From a checkpoint of a small transformer trained on Wikipedia: 119M tokens.
Each number is 128 + 24 x the weight over its row's rms, rounded and kept within 0 to 255. Layers, rows and columns count from 0. The size above them is the row's rms in percent of the matrix's.

# layer 5 MLP up, 768x192, rms 0.102, rows 0-48, columns 128-191
size [109  99 109 115  86 107 123  42 125 112 110  94  29 116  88 107 106  65  31  43 128 119  40 125  46 111 108 123  30 110  99 118 106 110 108  26  38 100 121 116 106 120 108  32  37 116  52  60 116]
[[169 112 107 117 121 150 140 140  90  79 119  81 128  63 133 108 124 125 152 131 133  89  92  85 101 134 149 123 107 108 161 138 143 111 124 147 130 119 133 143 114 141  83 144 139 134 139 148 100 132 141 122 136 107 128 137 117 133 120 107 138 158 151  97]
 [119 124 140 121 117  89 148 108  89 114 138 126 135 128 175 136  94 122 129 103 112 168 124 133 110 147 125 111 155 114  88 113 168 148 160 108 105 126 132 114 143  96 146 128  77 110 155 123 129 132 143 129 186 207 114 116 104 127 159  93 139 150  82  95]
 [103 165 138 125 140 142 138 115 119 108 142 144 138 135 101 132  84  93 137 121  60 135 124 115 115 111 102 166 148 153  88 119 136 127 110  64 142 143 148 128 135 133 160 130 113 122 154 167  77 105 106  90 159 120 164 115  93 119 129 121 138 110 125 107]
 [154 103 148 148 154  91  94 101 135 121 147 139 188 121 136 124  73 162 110 129 125 136 152  95 116 138 110 141 116 132  93 101 119 133 138 121  96 122 149 144 148 152 119 125 138 198 148 120  78 183 119 104 148 132 119 126 135 106 150  98 114  96  93 136]
 [ 87 160  98 117 179 148 148 118 159 115 143 116  99 140 128  92 105 135 137 104 131 124 106 128 105 150 130 130 129 101 114 186 147 107 141  99  88 134 127 127 163 142 159  93  87 137 133 180 126 103 105 144 119 129 141 113 104 164 149 132 112 109 126 101]
 [103 133 183 136 168 136 110 133  75 100 143  82 148 134 112 125 112 133 119 130  84 117 107 143 100 131  87 135 159 143 114 100 109 117 118 138 116  64 119  99 165 109 148  87 107  94 104 157 136 129 122 119  88 162  71 117 141 116 145 102 109 141 124 121]
 [166 127 189 114 156 137 128 138 141 106 200 155 143 116 153 146 115 119 139 153 123 132  94 139 118 103 128 110 137 155  90  90 104 150 124 119 109 116 143 136 112 134 124 131 129 136 113 194 140 166  86 133 136 118  96  69 115 151 108  85 124 111 113 123]
 [110 134 142  99 192 126 111 134  78  83 155 160 157 125 111 122  96 113 147  98  84 168 143 103  72 108 118 178 139 123 121 128 166 122 154 120 124  86 153 124 151 119  98 131 165 170 155 155  92 122  92 133 136 145 134 118 153  86 120 113 150 113 140 156]
 [151 171 144 103 102 119 129 112 110 123 119 141 133  92  90 124  91 188 146 132 125 111 123 145 115 111 116 113 135 136 107 129 151 130  94  90 130 110 151 123 171 119  87 162 127 115 113 134 134 117 109 142 110 122 118 137 125  86  95 100 145  96 121 165]
 [139 137 161 134 184 123 141 143 112 111 153 109 101 106  97 137 133 115 131  61 104 133 114 128 111 118 146 128 173 144  96 125 157 132 116 106 156 156  94 121 134  68 137 137 134 139 144 158 153  97 129 128 172 162 127 113 110 125 125 141 112 124  92 104]
 [ 99 114 145  78 164 119 133  94 165 137 134 101 131 153 148  65 107 154 156  97 123 146 119 111 116 100 137 160 157 129 138 108 148 135 103  98 110  95  97 141 149 133 143 136 132 139 144 147  81 144 143  99 180 110  60 119  90 124  73 121 145 107 154 152]
 [ 82 126 123 126  81  79 127 122 105 127 149 114 165 132 159  53 123 103 109 128 121 128 145 112 107 142 100 188 127  98 129 146 121 132 104 135 116  93 147 135  97 106 146 131 171 156 176 135  86 126 151 114 130 131  66 155 122 168 120 139 135 112 127 104]
 [152 133 148 132 162  84  85 102  89  75 153 130 155 142 150 114  93 149 118 123 108 150 108  78  78 123 129 158 132  94 133 152 128 170 157 121  96  98 122 120 150  66  89 141 109 142 167 112 113 104  86  90 121 140 110 136 121 126 103 128 116 103 139 117]
 [154  98 117  65 135 103  86 125  95 155 149 134 124 135 142 153 144 147 145 107 102 114 133 103 111  78 112 168 103 119 116 143 147 103 142  92  85 103 136 110 179 148 112 122 144 135 141 140 157 141 112  92  84 140 138 110 163  98 115 136 175 117 135 148]
 [109 121 116  91 124  95 146 112  99 105 153  88 106 115 125 108 133 140 114 118 171 123  80 149 117 156 128 114 135  79 119 109 145 155 102 112  80  83 120  98 148  90 100 130 133 102 145 124 111 133  87 102 125 152 106 102 111  82 140 141 119 125 103 118]
 [126 106 150 103  94 149  71  92 120 111 139 108 127 126 113 162 142 116 127 121  84 149 110 128 103 106 132 106 121 118 123  96 141 159 117 110 120 113 111  87 185 156 101 136 137 104 138 136 139 135 117  90 113 153 106 112 127 115 146 107 116 143 138 104]
 [125 157 160 138 131 128 118 137 132  85 209 146 115 116 114 168 116 162 123 143 124 114 134 152 117 119 158 117  86 145  95 101 147 139 136  98 136 140 145 127 130 109 121  91 164 108 140 153 116 132 113 130 145 106  95 117 154 124 120 149 142  93 140 134]
 [128 125 158  95 165 108  83 123  86  98 146  99 121  89 132 138  78 158 140 123 101 145 133 104  81 104 126 142 113 135 152 138 148 138 140 106 101  70 176 122 132  96  82 119 138 111 159 156  82 109  96 128 153 115  94 117 140 118 123 103 144 106 112 103]
 [147 133 172  69 117  86  98  72 108  95 143 155 176 130 125 112  85 146 131 133  84 169  98 110  81 114 115 153 120  45 127 140 195 178 144 131 140 103 157 132 143 115 134 137 159 132 165 160  93 100 138  93 135 168  89 123 118  96 115  88 131 123 112 140]
 [115 137 156 102 132 103 110  93 137  99 195 114 162 136 127  93 124 110 154 113 147 142 128 112  76 114 114 155 137  69 136 165 172 182 114 109 120 121 149 125 139  68 106 136 170 144 139 144 104 110 121  82 132 133  78 116 139 126 115 141 144  88 135 118]
 [121  96 125 113 149 133 143 140 142 133 113 132 166  94 110 161 102 130 160 131  74 122 113 123 108 119 125 123 123 107 126 126 146 123 119 118 150  88  92  93 156 111 134 108 137 117 135 124 150 167 137 106 143 103 141 103 125 152 129  89 188 150  76 117]
 [133 150 140 164 129 120 129 128  97 105 134 140 106 135 101 111  51 161 155 119 156 154 120 127 110  73 127 117 107  97  87 145 121 181 123 141  84 124 143  72 147 121 117  98 131 158 132 147 107 136 128 123 144 108 149  96 129 161 152 133 175 136 115 111]
 [124 130 143 132 116  94 146  72 126 102 148 122 142 127 108 129  92 122 133 110 123 101 163 103  65  84 102 169 117 102 131 161 141 159 154 137 117 107 165 123 145  61 103 142 172 112 169 168  96 109  76  99 160 155 124  87 108 119 139 124 122  95 109 156]
 [110 146 152 154 150 151  93 118 125 122 146 122 120 143 141 109 124 143  89  90  70 121  99  80 106 132  99 125 132  68  91 154 161 112 106  95 105 120 144 135 137 145 137 105 111 139 127 119 106 118  68 126 169 136 100 152 152 143 152  64 119 139 128 126]
 [101 104 139  98 130  92 110 132  94 108 152  76 155  95 124  66 124 133  97  71 144 156 128 107  66  74  95 153 151 134 109 159 165 155 154 127  86  85 155 135 165 107  71 119 152 127 146 145 121 101 129 108 133 121 139 108 179 131 101 136 162 149 111 108]
 [132 138 146 103 107  98 136 137 125 135 151 155 115 121 138 107  93 127 112 110 155 179 107 126 117 145 109 175  93 138 142 164 135 130 180 158 142 121 148 142 126 139 107  99 144 168 158 163 145 160 120 142 159 166  85 118 112 160 115 101 144 112 116  95]
 [131 165 107 143 156 105 105  94  99 121 108 120  98  94 130 129  98 144 111 139 139 123 117 114 120 145  86 133 123 114 155 146 131 181 141 158 156 129 160 119 138 127 122 127 127 154 150 162  85 145 110 124 130 124 124 120 115 116 107  77 125 127 158 152]
 [138 113 135 118 121 166  84 130 128 105 170 140 133  72 128 154  90 156 102 103  85 145 126 117 103 118 160 141 116  92 147  95 120 123 130 119 122 128  98  87 183 120 132 137 139 103 111 109 117  65 128 103  96 170 105 154  75 116 103  75 112 108  97 122]
 [137 124 130 111 137  93 131 141 101  85 162  98 123 110 140 100  88 119 124 129 108 168 104 131  70 119 114 154 131 124 116 134 126 173 117 130  98 117 148 110 146  87 101 147 138 122 168 154  87 124 105 131 137 147 123  99 118 100 126  93 137  97 109 161]
 [119 116 111  99 159 144 102  98 110 141 145  94  67 135 134 106  96 167 113 127  91 109 114 146  96 125  92 134 161 134 110 110 162  90 151 122 167 106 101 152 168 156 158 128 141 106  95 160  96 156  98 156 113 149 111 143 144 134 145 159 135 154 166 102]
 [108 105 165 132  93  95 150 145  71 163 124 139 168 123 111 105  97  87 136 110  83 125 115 115 116 132  84 156 141 117 147 152 153 126 145 121 101  83 125  89 127 115 109 146 122 136 119 143  55 108 115 118 122 114 123 139 114  97 121 167 140 133 125 106]
 [154 128 141 105 124  81 137  99 119 140 140 130 111 106 155 125  97 126 168 173 159 120  82 132 112 135 104 162 164 163  74 127 128 142 135 160 152 130 153 124 120 128 166 108  98 133 145  97 117 144 134 129 145 110 117 102 113 119 121 174 128 105 118  82]
 [115 166 156  84 119 162  96 139 121 103 136 136 114 120 155 111 135 138 162 131 106 129  89 139 109 132  98 129 136 108 118 109 107 117 102 131 111  97 134  98 118 115 128 126 150 123 140 173 164 150 121 102 128 119 142 117  75 125  93  76 156 119 128 131]
 [128  97 164 177 117 134 109 131 118 110 141 101  93 140 146 159 110 114 169 122  99 153 130 163 107  95 119 153 166 108  78 113 153 123 156 109 108  95 166  92 162 136 163 120 137 129 180 124 130 128 115 114 163 155 101 142 131 108 108 159 158  85 108 116]
 [131 157 137 150 164 123 100 129 152  69 113 117 119 152 156 149 116 117 147 115  97 156  97 129 108 109 158 163 142 157 169 141 109 133 137 120 152 124 107 106 102 128  98 136 136  96 142 155 135 109 104 150 178 136 116 125  71 120 113 108 119 138 146 159]
 [141 158 145  90 153 108 133 101  82 111 163  92 185 116 136 142  69 138 123 100 127 138 109 109  92 109 154 137 121  96 107 167 128 123 170  84 137 109 128 143 137 118 116 166 109 147 160 129 114  89  94 117 169 140  85 121 119 114 131 153 170 110 108 101]
 [149 123 137 103 133 111 150 119  98  87 162 142 136  91 138 147 107 149 128 142 106 172 140 108  78 104  97 152 137  95 105 116 149 128 149 103 124  83 146 129 137  74  86 130 147 121 157 166  91 130 138  95 161 138 118 106 138  74 104 114 157 104 145 119]
 [153 169 134 123 158 130 125 110  99 132 122 161 137 130 130  80 106 174  97 125  92 176  98 113 124 140  72 172 161 125 142 114 135 143 139  87 134 115 159 162 171 107 113 110 153 143 133 191  72 111 139 109 142 155 140 138 129 109  86 122 128 122 150 127]
 [ 96 167 151 134 173 105 125 118  99 114 167 160 154 137 152 150  86  90 147 126 100 136  98 134 118 123 141 133 156 152 109 176 133 167 161 105 123 131 165 133 134  87 124  86 140 175 125 144  81 142  87 131 141 120 120 134 163 158  74 137 151 111  90 132]
 [145 161 136 124 138 111 107 146 128 115 161 123 148  82 144  90 123 104 114 109  95 101 150 115 111 178 109 171 113 135  60 137 150 103 163 164 130 115 134 124 159 128 111 127 120 135 167 163  93 145  88 180 171 106 125 126 154 139 141 166 133 118 151 163]
 [109 119 157 147 120 125 140 141 127 114 138 108 115 150 156 117 136 115 147 112  91 128 110 139 118 128 103 145 106 126  98 152  96 169  98 110 120 131 105 105 119 111  56 174 118 158 149 154 124 161 105 101 166 113  63  81  85 137 136 128 117 136 113 126]
 [117 121 114 113 120  90 104 116 115 121 168  84 123  96 116 112  77 125 149 130 129 103 134 162 100  96 156 132 101 125 125 100 143 143 151 140 159 122 116 135 142 147  95 161 136 130 139 160 150 124 180 128 106 123 137 140 139  84 110 123 134 132 127  99]
 [122  97 120 146 113 103 129 162 117 131 135 104  89 150 153  79  94 111 151 107 133 128 150  86 108 110 131 154 118 103 153 165 163 156 183 126 139 109 120 126 130  99 131 104 130 115 100 154  61 108 100 128 157 107 150 102 127 115 124 141 140 119 124 165]
 [126 150 165  79 154 127 126 107  91 105 153 121 152 117 149 135  64 158 145 143 117 122 118  92  80 130 143 136 168 128 126 137 174 161 187  79 123  83 143 101 129 119 122 165 162 134 141 130 117 114 129  83 127 130 101 119 116 104 126 111 155 125 114 134]
 [118 140 144 117 163 127 104 100  91  89 137 136 165  94 121 106  71 120 118 113 118 151 119 124  60 126 129 145 143 124 135 103 129 170 146 126 110 137 126 106 128 110 133 116 144 145 134 181  83 137 117 139 136 114 136  89 129 135 139 189 130 153 123  95]
 [103 167 115 102 146 117 159 111 133 155 150  95  98 118 139 153 117 171 146 121 107 144  88 121 114 123 122 123 127 137 141 151 159 132 125  78 135 115 123 169 113 134  95 119 175  89 140 113  93 137 135 100  96 148 121 124 131 104  96 134 139  71 130 135]
 [144 139 158 110 144 123  98 108 132 103 159 106 143 113 148 131  80 120 140 134 157 160 146 130  85  89 123 141 154  65 102 146 148 179 127 112 107  92 177 109 135 103 104 114 132 133 145 147 134 131 122 122 166 100 148 109  93 107 111 108 157 102 116 131]
 [122 145 149 114 129 119 135  78 127 108 125  98 145  90 137 130  99 106 120 109  83 127 143 151 109 122 146 139 146 118 116 117 172 175 122 130 124  93 123 147 147 105 143 118 186 135 118 164 123 103 128 126 166 134 134 152  93  38 122  93 153 121 122 105]
 [150 130 182 139 132  49 135 116 134 136 147 141 135  93 136  73  88 119 123 128  73 148 142 139 115 136 116  99 134 124 119 106 156 152 106  95 124  99 138 146 106  85 131 115 108 107 146 123 147 103 148 138 124 103  99 138  99  87 147 101 144 122 142  80]]